From a checkpoint of a small transformer trained on Wikipedia: vocabulary 8192, 120M parameters.
Each number is 50 + 15 x the weight over its row's rms, rounded and kept within 0 to 99. Layers, rows and columns count from 0. The size before them is the row's rms in percent of the matrix's.

# layer 13 MLP down, 768x3072, rms 0.0458, rows 354-426, columns 1920-2015
097:52 61 40 29 39 58 48 57 51 44 78 30 57 58 66 45 23 55 41 29 34 52 68 76 70 45 48 56 45 62 23 58 44 65 32 74 80 51 63 38 31 35 41 57 69 35 77 20 33 47 60 56 36 34 43 67 67 50 42 58 47 61 59 64 57 45 30 68 20 29 54 49 40 63 33 40 26 27 44 79 45 21 62 38 32 52 64 52 69 22 62 27 51 65 56 65
101:60 58 53 57 38 70 61 47 58 28 08 82 46 65 44 24 51 69 52 65 37 71 76 44 46 62 56 40 24 60 57 31 61 44 30 52 79 46 53 17 71 52 28 22 49 37 25 77 50 43 25 40 53 71 38 38 54 52 46 44 47 50 75 35 48 53 61 59 45 52 48 55 64 74 47 64 58 52 58 61 46 51 42 43 63 35 34 43 56 47 31 34 47 59 40 53
099:45 53 37 72 44 47 49 68 68 48 41 68 48 38 57 46 38 17 72 72 69 50 35 48 66 46 26 47 62 72 39 45 44 57 45 62 46 57 45 82 67 09 40 69 75 63 60 57 44 59 48 38 49 68 42 57 71 30 44 82 63 50 21 45 32 53 46 56 17 48 40 54 34 72 72 35 44 50 57 44 53 60 56 47 37 38 44 43 45 71 52 56 64 43 56 51
100:69 41 75 36 34 14 70 48 35 35 62 20 60 60 60 46 62 47 69 39 40 72 39 58 71 27 47 66 50 43 75 57 43 52 33 44 51 65 46 54 49 66 57 70 34 24 08 78 45 46 43 51 77 71 74 23 45 60 45 33 56 73 53 58 57 68 32 47 35 57 51 63 32 59 36 56 57 62 28 68 34 45 55 74 63 41 47 95 52 67 62 29 36 44 62 27
098:49 54 64 68 46 47 82 28 61 56 53 73 37 51 54 30 50 45 59 55 61 62 53 57 53 56 48 31 65 40 16 55 48 36 58 64 56 34 43 32 69 23 45 45 42 41 47 38 47 25 34 59 46 57 59 38 45 61 29 15 56 38 55 37 78 30 19 37 41 63 34 58 45 35 53 55 28 38 20 59 48 65 63 25 46 55 37 34 70 32 54 28 61 42 51 49
099:47 68 36 43 30 34 51 40 63 27 61 51 42 52 52 50 31 50 65 40 82 31 54 61 26 72 46 48 57 42 34 36 34 69 53 48 51 47 49 33 15 68 43 27 31 51 24 20 55 50 53 54 81 33 25 49 36 60 45 69 13 24 64 64 60 60 52 58 49 52 14 56 38 29 64 45 38 66 50 62 64 50 38 62 22 75 68 69 55 54 23 56 39 61 61 50
104:55 48 57 27 60 52 44 47 33 47 34 37 59 16 58 39 48 52 18 45 48 48 59 61 72 45 46 58 44 56 75 75 55 60 28 47 40 33 71 48 42 48 46 56 62 50 26 60 58 50 64 52 21 62 79 66 34 71 62 40 45 59 29 41 47 55 51 65 36 45 34 46 47 23 20 67 32 66 38 32 49 27 67 34 71 34 49 55 57 53 48 33 48 71 45 60
099:59 41 52 92 27 64 75 40 75 30 68 62 39 32 40 51 39 79 69 57 41 44 63 47 34 43 58 38 72 28 41 60 68 31 50 43 41 36 29 34 62 43 57 65 43 55 59 37 33 41 50 53 56 24 72 58 33 65 42 47 02 34 48 55 39 47 74 56 56 32 49 56 32 41 73 69 49 42 36 44 46 59 53 51 36 52 43 62 64 73 33 35 70 47 31 56
101:42 53 75 55 54 59 30 49 71 80 39 25 48 77 66 36 31 43 39 61 53 47 51 40 50 38 38 20 56 43 71 30 57 64 58 78 62 59 62 48 60 38 45 61 49 55 62 49 42 35 70 72 43 40 50 45 59 45 63 42 70 47 64 68 41 41 50 55 22 66 57 55 39 57 33 43 59 50 71 40 56 54 72 53 42 42 40 62 27 65 66 61 52 66 58 29
100:58 64 42 72 43 49 40 29 52 23 28 53 74 49 57 69 45 61 47 57 34 40 66 51 36 40 58 48 52 38 37 60 62 28 64 46 86 69 87 55 42 40 54 29 46 56 67 53 76 68 55 40 45 61 71 51 33 26 53 66 49 51 50 49 41 47 65 59 52 08 53 42 49 52 51 41 45 48 61 48 22 37 41 48 50 57 39 61 60 55 62 45 68 25 68 53
101:40 45 81 41 69 32 42 59 46 64 42 43 56 32 44 80 45 64 76 35 23 52 28 51 36 43 27 45 48 77 31 61 19 64 67 45 61 64 41 33 54 37 57 54 56 33 59 72 76 46 59 47 47 16 62 55 47 46 51 50 53 32 27 89 65 51 42 42 44 49 52 54 48 36 61 37 39 44 53 65 56 51 62 22 50 45 60 32 34 40 39 74 54 19 66 38
098:46 33 45 60 35 65 42 30 79 52 57 59 69 62 43 62 73 39 43 43 52 40 59 61 69 54 64 55 47 67 34 49 55 47 35 44 33 57 42 63 90 47 43 87 65 50 65 77 53 49 45 43 22 47 72 41 60 75 45 38 47 39 59 63 45 59 51 41 60 40 22 72 67 65 65 44 50 68 54 53 25 53 53 56 54 66 13 68 50 53 48 66 13 49 62 41
098:30 68 58 41 44 30 36 47 43 41 44 27 55 35 44 27 38 56 68 47 77 58 70 47 44 37 41 66 40 29 58 63 77 33 43 59 61 32 34 41 30 40 63 40 45 50 42 62 55 52 60 05 44 45 29 37 82 79 34 29 67 48 47 72 64 32 72 71 19 52 62 83 52 56 26 57 55 60 80 48 37 29 25 36 38 43 56 52 61 61 48 57 48 32 68 31
099:53 74 59 39 45 59 34 51 45 56 44 42 79 39 63 81 35 54 35 46 49 55 58 41 57 45 34 51 43 66 21 43 39 66 65 58 51 52 44 32 36 40 93 41 48 72 50 29 75 23 58 65 64 46 39 56 62 56 64 63 55 56 31 39 53 40 45 45 30 53 43 60 29 60 41 46 66 31 60 62 47 53 51 62 56 33 64 58 25 46 38 76 58 54 43 45
099:19 45 61 67 41 66 22 31 56 33 55 52 51 44 63 71 39 15 45 62 64 65 34 59 59 45 76 48 57 46 51 63 50 51 66 37 42 59 37 35 58 72 21 65 38 39 47 52 69 41 73 34 51 55 57 55 57 88 36 32 53 36 73 26 63 50 72 49 39 63 65 53 48 73 49 58 40 46 56 58 51 63 53 48 81 47 77 23 55 38 26 58 34 51 64 68
101:61 41 35 65 27 63 36 93 31 23 70 32 53 65 47 66 21 55 60 50 50 50 53 51 33 48 56 53 75 46 51 57 46 64 48 58 56 59 76 61 67 45 46 20 36 53 67 51 60 55 45 64 57 35 49 51 05 50 24 51 80 62 52 41 60 80 35 55 65 48 36 64 34 54 65 18 43 44 35 47 51 72 41 42 39 61 42 45 52 43 71 62 45 63 52 44
102:43 55 68 43 57 34 38 44 26 19 48 49 46 47 53 62 46 48 58 58 45 59 43 64 64 53 39 50 43 78 39 59 36 34 52 26 63 47 45 66 45 09 69 69 42 52 43 82 54 75 53 53 46 54 40 34 31 45 50 34 52 53 52 30 57 65 42 47 48 30 61 39 51 63 57 76 44 35 38 41 50 40 59 50 41 78 46 62 76 55 17 65 37 64 27 52
097:46 62 45 51 61 37 46 61 69 66 31 23 38 53 45 32 26 65 44 25 54 23 72 48 48 46 53 33 88 38 78 61 59 49 43 74 56 55 46 47 47 50 27 57 64 58 66 35 62 43 78 79 62 69 53 25 60 72 19 46 50 61 50 38 63 77 68 50 44 41 28 66 47 42 52 53 36 10 32 43 51 60 20 37 33 75 74 62 47 56 57 45 37 50 64 51
099:39 53 35 47 37 44 72 49 39 49 41 72 49 68 40 79 32 37 60 58 49 64 47 51 50 61 46 37 59 67 48 45 53 44 69 55 56 40 57 28 47 51 59 36 56 23 52 63 44 46 52 76 79 48 71 71 45 74 64 47 50 40 37 59 51 63 56 49 79 48 68 61 29 72 44 47 33 64 69 38 45 56 25 74 57 64 36 35 40 51 54 72 26 45 70 54
102:75 34 17 47 36 53 57 64 31 33 50 20 56 53 35 42 46 64 49 64 46 28 90 30 22 68 65 67 63 57 53 43 43 78 36 32 39 41 36 53 46 54 29 55 41 51 20 55 58 48 32 44 49 27 40 49 46 52 43 51 50 44 73 13 47 39 40 47 66 29 62 52 69 74 42 49 57 56 49 27 35 29 50 50 66 54 74 63 44 42 52 49 46 60 26 39
098:73 48 60 55 54 66 63 36 46 64 69 81 49 49 47 48 48 83 56 50 26 51 38 29 50 43 37 39 65 38 39 53 53 60 32 48 66 67 58 59 50 44 84 45 48 41 62 90 37 51 65 42 57 54 35 79 46 41 52 17 52 52 30 28 20 73 46 53 51 39 48 47 49 39 60 41 67 55 50 40 59 67 45 66 67 60 70 77 38 43 40 42 58 70 49 39
099:69 40 56 49 76 46 75 48 57 48 58 49 73 37 34 51 17 14 61 27 44 59 76 40 52 66 44 67 42 57 49 67 52 48 42 53 36 32 30 37 30 54 69 50 55 51 70 64 52 40 54 36 22 21 34 48 45 60 43 39 55 39 23 66 59 46 36 49 45 82 51 55 47 42 63 30 34 47 54 72 29 51 42 62 53 35 39 65 28 70 79 52 61 59 66 84
097:33 42 41 58 54 57 47 48 54 40 78 69 30 49 70 54 49 82 37 88 43 94 33 58 60 66 46 38 46 74 53 43 13 88 50 19 50 60 59 71 43 75 30 35 67 17 43 75 52 55 42 58 42 62 62 77 62 56 40 59 47 79 29 25 61 45 55 51 44 61 52 41 38 42 15 27 32 41 60 74 56 38 65 40 63 67 60 38 62 64 75 52 30 78 41 44
099:54 37 46 34 21 37 37 44 50 47 57 50 46 69 51 35 39 41 87 62 45 26 60 41 68 70 54 67 53 49 44 73 42 32 52 77 64 40 62 34 56 62 73 55 60 42 50 35 27 41 66 37 42 41 75 50 57 46 35 55 59 67 45 50 76 62 51 58 53 54 40 67 38 36 39 45 75 61 25 36 67 47 53 38 33 56 44 44 54 62 34 38 50 42 37 65
101:50 30 35 73 34 50 22 51 71 57 66 37 67 69 59 17 31 51 57 44 55 71 71 16 81 55 54 74 66 62 53 57 41 64 50 63 18 48 77 48 65 50 36 55 47 58 35 45 58 45 38 73 57 70 61 42 71 31 34 38 86 30 41 63 66 78 54 43 42 26 59 65 67 64 63 68 46 51 66 44 65 59 57 57 44 51 66 56 33 37 49 49 54 61 28 56
098:51 34 71 40 70 31 36 64 62 47 66 33 25 41 54 47 41 66 47 32 43 40 53 52 69 63 30 50 63 39 55 60 49 69 73 21 60 43 49 69 57 52 54 71 57 47 53 26 30 47 56 36 69 35 50 67 62 65 66 47 37 42 21 53 60 15 53 47 60 48 37 36 45 36 71 34 40 50 55 42 49 50 48 76 58 43 42 19 22 33 29 64 64 54 55 52
098:62 56 60 59 38 69 53 68 66 51 39 69 43 61 51 80 39 53 76 52 44 42 62 62 68 73 69 66 38 40 63 67 80 54 32 62 93 61 70 67 37 53 60 66 42 37 46 48 59 42 49 53 15 43 64 51 53 39 46 70 31 67 49 53 67 53 43 23 39 37 44 67 86 73 44 61 71 51 37 67 44 42 45 54 31 51 58 48 68 49 65 50 34 52 69 83
100:58 69 09 59 16 31 48 53 48 68 58 41 31 65 12 48 81 51 55 55 36 48 54 23 50 51 78 72 33 39 51 65 49 65 26 12 64 56 32 63 65 47 59 37 71 29 65 65 58 18 43 78 51 59 45 69 51 41 52 39 69 32 74 48 47 53 25 30 62 45 57 70 52 35 36 45 26 47 69 37 69 59 49 63 49 63 19 48 57 33 49 42 36 55 61 71
100:58 23 55 75 57 48 35 73 49 51 46 25 32 41 54 59 51 65 74 44 23 46 52 56 28 35 66 32 86 42 14 58 56 42 36 35 88 33 90 49 56 50 55 36 47 48 50 82 70 46 69 37 65 51 67 41 56 27 42 62 40 45 40 71 53 36 64 55 29 62 64 77 41 56 21 45 58 33 38 51 60 43 31 57 54 70 72 42 55 55 69 75 85 57 50 52
102:42 51 65 33 38 41 48 63 58 65 53 70 39 42 28 62 64 55 40 38 44 50 78 62 49 57 64 52 68 65 34 77 42 46 43 51 28 24 63 59 73 73 58 45 71 48 49 37 37 38 61 67 73 38 50 45 37 48 42 59 50 17 40 72 72 24 33 48 57 67 73 35 43 48 46 39 23 32 53 30 48 53 60 41 45 25 47 40 31 43 29 47 67 47 65 21
100:26 40 44 69 32 57 29 55 47 51 45 51 44 45 48 28 49 51 77 55 56 37 59 55 59 62 65 40 47 69 61 45 43 73 40 86 56 42 34 43 56 64 29 57 35 32 69 38 55 26 54 35 65 69 33 29 32 50 68 69 35 39 68 76 46 71 43 65 53 32 46 54 35 70 69 51 38 54 29 80 59 53 54 50 37 74 58 52 45 47 67 29 81 52 37 41
103:49 48 33 35 49 28 33 59 45 73 14 66 36 74 70 56 31 35 83 59 42 34 26 35 33 47 38 37 41 36 34 63 42 37 74 66 60 59 52 62 43 46 76 34 73 68 42 58 45 46 38 59 42 44 42 09 63 35 54 45 46 32 72 72 50 67 61 75 74 55 54 43 54 61 43 35 57 39 65 65 51 59 64 57 68 33 53 28 55 40 70 21 69 71 56 34
098:59 59 57 53 54 51 42 36 37 67 51 51 59 53 26 54 55 66 73 69 48 60 58 34 64 26 80 22 66 47 62 33 02 35 40 37 38 43 15 34 83 49 57 55 45 84 24 46 56 51 77 45 61 31 44 66 44 55 28 39 54 37 50 93 58 48 64 34 34 40 57 36 47 70 45 70 56 51 58 51 41 61 42 62 50 65 30 43 23 45 66 54 53 41 65 57
103:46 47 36 56 53 39 81 81 60 31 50 65 38 63 29 47 40 48 61 81 38 14 79 38 50 40 40 25 43 33 43 64 37 63 60 55 53 69 46 61 47 81 63 75 56 38 34 40 18 44 28 36 34 22 30 52 60 32 39 25 49 71 34 48 43 32 29 63 57 57 68 65 67 24 68 47 67 46 47 52 48 55 68 65 55 54 44 58 30 52 91 47 40 38 47 54
100:52 55 28 47 39 43 58 74 74 13 63 34 51 46 45 65 17 53 36 38 36 63 50 48 68 38 54 65 70 72 54 32 67 41 65 34 30 47 46 36 51 51 51 83 57 63 54 50 57 59 29 49 52 20 60 64 66 62 39 14 38 57 26 56 49 56 58 40 29 59 77 59 62 53 41 65 27 49 31 49 56 51 53 53 63 61 35 26 26 83 26 50 47 58 38 58
097:54 21 56 55 27 64 34 49 51 72 61 24 60 58 43 77 40 59 41 52 33 69 49 03 62 62 62 79 71 78 40 41 38 31 46 27 72 76 37 43 54 25 45 17 58 60 48 47 55 50 58 56 67 45 45 70 47 70 55 46 42 49 49 62 57 55 70 55 44 59 43 61 49 63 25 28 38 49 30 45 48 69 48 29 26 53 72 38 70 56 43 27 38 61 53 75
097:35 82 54 31 51 21 58 95 83 52 45 45 55 60 51 33 25 56 37 71 72 58 66 58 64 23 45 40 65 50 51 90 46 54 49 75 87 53 53 35 36 51 72 53 50 26 19 54 47 77 65 68 60 77 66 31 45 66 45 45 54 43 79 59 41 58 53 68 56 54 36 63 39 45 28 48 49 52 35 18 64 35 34 39 68 65 40 56 72 60 49 59 57 52 62 42
098:44 36 60 45 50 60 60 22 57 58 89 59 55 42 71 78 67 39 44 55 63 50 59 33 71 53 32 20 24 60 72 41 46 53 49 45 55 52 65 44 71 41 20 42 53 51 47 63 49 56 67 46 73 26 50 49 30 48 71 67 60 36 69 46 54 69 35 81 22 56 44 44 49 57 22 54 73 47 48 44 45 51 39 55 64 29 64 59 24 56 39 56 49 36 40 70
099:52 56 57 58 53 65 52 37 41 46 37 38 30 57 48 77 39 40 46 75 34 56 39 34 08 48 46 61 65 70 45 43 57 41 78 39 35 45 20 60 39 27 64 71 44 58 23 65 29 36 49 60 35 38 57 65 33 33 62 70 39 60 52 12 67 89 39 56 49 35 18 66 38 48 16 23 46 40 46 67 32 63 13 45 49 31 43 45 55 28 50 53 38 55 62 74
097:58 90 51 62 60 51 35 48 33 60 24 69 35 39 66 43 31 23 58 48 69 36 36 73 16 46 45 61 56 55 55 28 73 27 56 56 36 37 47 45 58 39 75 26 47 42 47 37 24 43 15 37 84 48 40 42 38 31 53 69 43 48 77 30 45 45 49 55 39 58 58 37 29 42 53 58 39 45 69 54 56 75 40 38 63 44 32 40 64 47 31 46 35 50 33 37
103:59 76 58 52 66 49 46 54 46 42 73 42 45 50 47 56 45 77 50 66 36 37 32 50 43 24 72 57 39 31 67 63 27 68 45 56 59 49 25 25 49 80 39 46 71 33 51 78 45 56 46 65 40 47 47 33 54 23 45 45 61 50 94 56 25 47 29 32 65 54 41 49 43 35 58 37 66 35 44 52 67 56 46 51 37 45 34 34 69 40 47 74 53 28 43 52
102:55 55 00 76 70 63 58 53 69 21 65 31 66 56 61 55 50 41 75 51 59 55 62 54 37 61 71 29 43 52 42 14 58 48 42 17 59 53 59 40 43 77 42 37 72 63 53 40 56 42 40 46 21 56 36 40 34 44 40 52 49 25 57 44 51 42 56 29 26 53 72 63 20 25 33 30 19 26 53 63 43 62 48 63 31 48 67 50 66 29 42 53 44 57 24 43
100:71 79 63 41 49 50 44 38 44 76 65 32 48 50 66 44 44 45 47 49 52 43 70 40 37 61 35 53 54 34 34 46 43 28 34 65 25 58 59 53 54 55 52 72 55 39 54 86 60 32 46 93 31 55 50 68 56 54 55 51 57 52 59 53 39 62 27 41 67 45 40 46 47 70 41 60 87 36 36 65 76 41 47 49 45 51 36 54 83 41 63 54 79 51 83 53
100:45 42 29 57 69 34 64 21 76 60 45 63 27 58 52 74 61 67 69 39 22 56 79 50 61 69 68 67 50 57 52 43 48 43 38 73 40 50 69 69 70 42 60 49 56 26 30 45 48 48 36 55 68 77 42 48 55 53 49 45 62 71 55 73 32 43 52 13 63 39 44 72 75 47 69 60 38 44 37 59 43 70 54 45 71 63 52 53 45 68 31 64 59 26 33 55
097:70 30 51 55 51 89 43 73 29 69 21 43 41 63 19 65 34 54 61 54 53 56 52 32 50 41 16 40 80 65 53 44 56 48 57 62 41 40 36 63 65 56 47 53 41 45 56 56 59 44 42 46 35 42 53 37 45 48 44 57 70 56 35 54 23 44 52 69 44 53 36 62 44 74 47 69 49 53 68 46 69 43 65 32 51 50 63 53 37 36 34 69 44 62 54 54
102:29 46 78 29 49 30 58 14 54 68 49 44 22 59 68 64 43 20 46 76 32 71 46 52 33 59 54 47 34 43 19 21 54 71 37 57 75 49 38 54 43 59 70 70 67 34 28 55 44 58 32 62 73 30 49 47 52 46 65 59 44 58 56 53 75 40 56 28 56 62 48 64 68 36 35 63 26 30 49 49 69 46 38 54 44 56 08 62 46 51 28 51 41 54 71 30
097:22 57 56 74 56 45 57 58 52 45 40 16 89 43 50 38 57 57 43 47 47 68 37 37 36 45 58 67 49 32 57 36 50 97 32 49 57 53 40 70 52 52 30 67 50 55 35 39 75 26 39 54 46 55 63 76 67 29 54 25 59 60 47 58 43 26 48 70 47 50 44 67 70 67 66 57 40 60 28 84 50 58 43 53 80 68 36 71 40 39 50 44 40 55 63 49
101:49 64 57 46 54 51 42 66 56 21 54 44 39 50 69 36 43 31 65 42 50 52 63 44 13 52 28 40 33 31 33 52 41 53 54 45 62 10 23 32 47 30 38 70 26 53 45 65 62 28 66 66 21 51 69 47 55 55 50 70 37 61 60 46 44 48 55 38 31 45 57 65 37 57 31 31 09 54 79 54 57 40 45 34 36 51 78 52 45 74 72 48 73 56 63 58
099:38 56 53 39 47 67 44 65 66 64 44 35 28 49 58 31 46 46 51 47 75 56 64 48 64 31 44 60 49 35 63 36 55 54 66 50 02 27 65 43 36 58 64 45 32 43 63 36 31 40 49 36 58 68 68 62 47 62 44 66 49 25 41 68 57 48 44 55 38 43 45 35 71 80 66 25 57 31 42 56 61 65 54 72 57 46 41 55 30 64 47 57 46 19 34 31
098:55 26 39 53 59 51 64 42 71 58 35 43 50 50 28 22 39 37 66 50 61 30 63 74 54 36 54 46 22 55 70 46 38 48 68 13 49 73 28 59 65 22 54 08 39 17 50 43 26 39 18 51 18 34 52 28 61 57 52 47 21 52 77 82 57 49 40 73 30 37 54 47 53 56 60 47 70 60 40 35 39 66 30 49 32 56 19 55 89 56 47 74 63 64 29 60
102:35 40 34 23 28 56 45 51 46 53 78 55 35 53 37 54 65 55 50 54 29 46 50 49 56 31 38 51 30 51 66 63 72 36 38 61 41 24 54 58 56 44 43 52 62 66 69 33 70 52 38 31 50 65 45 30 68 48 73 30 38 75 52 41 32 57 63 54 42 49 59 41 50 41 70 33 90 47 46 20 56 55 36 70 50 21 45 59 84 51 41 73 48 32 20 57
096:47 34 46 40 44 52 50 51 55 50 42 60 38 55 60 41 34 50 20 61 21 37 59 72 44 42 57 22 35 46 62 74 36 52 34 54 63 55 10 46 22 42 50 40 47 39 58 43 26 36 51 55 13 53 58 42 39 60 58 41 51 26 54 45 33 43 49 18 29 45 40 28 54 45 61 42 57 31 06 82 63 35 40 56 40 82 34 59 52 73 57 44 27 68 38 27
099:43 26 87 52 72 51 70 44 48 42 36 66 47 56 55 61 33 63 47 41 26 61 62 64 33 70 48 47 64 48 73 65 55 34 47 34 03 39 23 49 48 52 72 33 44 59 42 58 55 57 63 14 53 45 35 18 44 53 60 22 39 56 57 32 16 71 51 41 61 60 39 35 57 65 40 38 36 57 39 46 56 79 63 47 53 46 60 40 45 37 55 56 61 34 56 37
102:60 77 43 55 55 58 53 44 65 50 58 62 63 30 15 09 58 42 40 48 52 36 51 42 51 20 43 53 51 31 50 51 68 57 62 38 20 52 68 46 44 27 11 57 30 63 53 42 38 78 40 48 54 44 41 21 51 60 66 53 63 49 49 56 61 47 54 19 46 59 57 75 20 36 23 60 53 65 30 36 46 45 50 34 63 35 51 58 53 66 43 35 40 39 64 50
098:58 79 47 53 42 50 69 36 60 38 40 64 65 51 62 56 77 36 59 52 26 64 45 46 32 44 51 48 62 52 50 39 40 55 72 67 61 40 30 59 61 61 42 63 51 66 49 12 41 70 57 53 65 36 66 80 62 61 46 50 71 27 63 64 71 57 14 60 57 60 42 67 34 47 44 51 40 51 50 55 48 09 42 47 52 48 27 58 55 45 44 59 48 43 69 43
100:61 57 41 50 33 35 24 42 65 58 23 75 74 44 38 79 44 32 41 22 38 64 58 39 41 41 53 41 20 49 39 37 62 32 68 29 59 45 45 49 53 58 49 48 30 42 72 39 56 65 36 30 22 48 24 39 53 38 46 75 40 46 39 55 33 54 36 36 30 54 36 60 50 45 49 29 69 49 49 55 48 52 27 34 25 37 61 42 67 53 61 41 47 32 65 15
100:62 21 44 60 38 46 67 39 43 62 31 61 57 70 59 52 60 47 80 64 26 74 41 46 83 42 60 84 52 28 42 37 49 67 48 68 58 79 65 73 53 66 42 69 67 36 36 34 59 25 18 71 65 60 38 14 36 48 32 52 30 63 54 46 51 34 28 70 60 51 37 67 61 56 55 73 57 51 32 46 62 63 45 47 38 51 29 45 58 63 36 43 46 28 42 19
099:53 40 47 70 61 39 30 27 50 39 48 64 66 65 28 36 51 53 56 72 34 26 46 40 54 35 35 73 61 30 49 19 52 51 58 99 50 78 35 13 65 11 65 79 63 49 39 62 64 72 57 09 40 50 50 44 57 65 60 66 27 67 44 40 41 49 74 56 29 60 44 67 54 59 53 25 41 30 65 32 47 49 41 41 52 48 50 81 59 58 46 69 54 49 37 42
099:26 57 51 21 71 53 45 54 36 24 45 27 33 39 40 62 59 26 65 36 29 66 67 62 54 50 20 74 54 58 41 53 61 31 56 41 56 81 62 60 45 34 41 44 55 61 58 50 38 40 33 00 65 36 63 60 56 47 41 28 73 47 55 75 48 78 69 43 49 34 38 35 77 31 47 17 33 39 43 36 38 33 43 40 36 58 55 47 01 86 69 69 60 52 62 55
101:61 52 53 29 47 51 30 25 48 22 62 31 55 53 60 59 53 46 36 38 54 43 79 39 59 55 84 57 40 54 60 80 71 57 75 47 28 36 93 37 48 49 65 70 47 38 60 58 67 40 44 57 67 45 41 82 41 22 54 61 47 52 48 61 75 24 36 48 62 58 41 49 50 80 23 70 51 45 58 49 59 34 45 36 55 62 89 54 48 54 42 35 61 43 59 47
099:43 44 40 69 45 60 56 36 41 74 46 63 50 56 48 46 38 50 40 85 51 55 58 47 39 75 20 36 81 29 45 38 53 70 50 23 37 43 25 38 72 55 46 52 56 55 51 21 70 30 56 44 51 31 46 50 23 65 42 49 68 56 37 51 59 54 32 58 58 56 66 53 25 59 59 62 88 61 42 50 42 44 58 32 79 57 23 50 48 46 85 26 56 45 40 64
097:50 56 33 24 53 74 27 39 25 53 24 27 45 46 51 59 72 41 29 44 59 35 33 27 75 52 74 56 37 61 54 72 43 49 49 60 31 14 26 57 54 52 33 53 62 49 42 39 61 44 25 31 62 59 33 56 42 37 47 70 49 67 60 40 51 53 68 53 52 45 56 33 48 60 45 36 58 59 60 63 63 58 66 69 53 51 41 43 71 73 41 48 23 46 52 50
099:59 52 59 28 38 56 60 70 34 32 46 41 39 59 25 28 66 61 48 29 51 54 58 50 59 58 38 35 54 46 56 63 48 37 47 25 65 35 44 46 31 58 40 45 60 54 39 37 36 25 26 49 66 50 36 65 49 56 83 37 54 50 51 29 54 66 81 55 49 54 46 42 29 36 59 46 63 58 44 61 28 33 30 41 70 47 57 66 43 71 29 60 75 69 50 52
095:28 57 28 33 36 39 51 52 41 27 51 69 22 62 47 42 44 51 46 35 58 41 30 58 38 55 47 72 27 53 40 77 33 47 52 40 48 61 35 50 65 53 23 59 45 54 42 54 41 65 26 58 42 42 62 41 50 37 67 58 59 82 48 48 50 29 47 49 39 70 58 31 27 63 33 41 36 59 48 38 82 41 23 59 37 35 34 39 42 54 34 61 42 56 62 47
099:54 42 56 69 54 70 52 37 52 65 66 49 26 61 56 40 28 46 69 49 39 57 73 42 60 63 50 61 59 36 42 82 60 54 45 62 61 70 46 43 40 45 50 24 49 41 60 83 13 39 46 53 35 56 55 37 58 23 51 41 50 37 54 43 60 57 74 39 13 58 49 76 68 51 25 66 57 35 47 34 49 50 24 61 68 38 15 55 42 57 38 20 69 40 68 65
099:18 40 64 69 44 61 50 58 65 50 39 76 40 25 43 48 29 18 48 56 29 42 39 35 33 70 76 42 45 34 67 65 73 36 64 74 42 37 55 62 53 55 28 24 56 48 52 58 16 56 53 73 50 39 52 73 60 32 25 63 51 39 83 33 35 56 57 54 06 40 41 57 80 39 21 46 39 43 40 33 51 34 68 72 76 50 57 58 36 49 81 48 53 58 71 53
101:52 39 39 61 70 45 59 48 34 70 61 39 49 48 39 55 30 65 40 72 45 60 41 57 26 35 47 68 47 42 47 26 46 63 30 61 67 67 56 45 49 91 79 83 52 50 30 48 57 71 41 42 57 44 50 75 58 37 47 54 75 47 39 56 52 29 28 51 45 57 50 33 40 60 32 75 25 38 73 67 52 71 53 64 73 53 49 45 62 69 58 75 60 29 52 63
100:64 28 29 57 48 80 47 48 41 39 71 51 53 66 65 36 52 76 38 39 62 60 49 45 71 53 52 46 43 28 59 20 53 22 50 43 29 46 44 36 75 44 47 73 51 45 55 41 44 51 61 65 62 72 57 40 44 60 42 83 63 50 65 48 50 37 41 40 45 98 54 43 32 55 51 30 34 62 63 46 34 38 49 48 61 48 75 76 56 57 54 30 46 28 34 46
101:68 47 53 49 52 65 69 70 78 55 29 51 48 50 55 51 53 41 62 46 66 37 54 55 67 48 42 56 38 58 75 24 56 58 67 37 54 43 62 55 82 41 44 16 38 41 62 72 63 54 61 32 30 66 72 44 60 46 56 38 59 50 47 49 77 57 57 74 45 46 47 39 50 54 52 32 62 57 41 32 29 59 48 37 54 49 31 65 48 43 42 68 70 54 51 54
098:49 35 39 62 63 34 35 54 71 31 56 46 73 59 36 15 32 51 54 77 47 72 61 54 91 64 48 39 63 55 46 69 53 29 67 62 57 37 72 34 59 46 23 41 60 41 30 63 81 50 48 71 41 73 56 42 54 49 53 38 55 51 41 53 46 61 41 38 61 47 44 80 63 48 57 72 47 51 46 29 61 23 68 65 60 79 59 37 66 43 39 77 27 51 69 25
100:54 42 41 42 65 63 64 39 54 70 44 55 76 44 64 04 62 59 56 34 76 51 62 41 77 73 41 23 57 62 27 37 51 50 80 60 34 44 37 61 62 65 36 61 64 64 38 50 50 71 57 36 32 64 50 51 59 62 47 81 58 48 48 49 60 59 41 34 71 30 52 28 45 44 48 42 56 54 61 54 47 38 55 30 49 59 72 57 21 38 52 53 45 44 52 47
102:59 56 49 34 41 33 52 71 74 54 67 22 70 45 47 67 29 57 45 58 57 59 52 56 43 14 57 58 65 69 39 64 46 49 56 43 55 60 42 43 42 36 76 34 74 43 71 28 54 62 44 46 69 36 47 50 47 55 34 67 43 38 59 44 62 41 44 62 51 44 64 50 50 36 79 59 00 52 61 54 62 52 44 63 42 66 42 41 34 32 60 56 48 73 56 54
097:62 35 49 60 39 56 41 54 57 60 46 57 33 54 38 53 50 60 49 66 53 68 48 51 60 32 50 46 48 52 74 57 31 66 68 66 43 48 41 32 55 72 63 38 57 50 59 74 38 53 56 56 64 65 61 44 28 45 38 50 25 48 72 99 44 48 35 64 39 24 61 46 27 89 62 61 41 34 73 70 74 48 56 25 33 31 68 61 46 52 65 53 50 44 55 48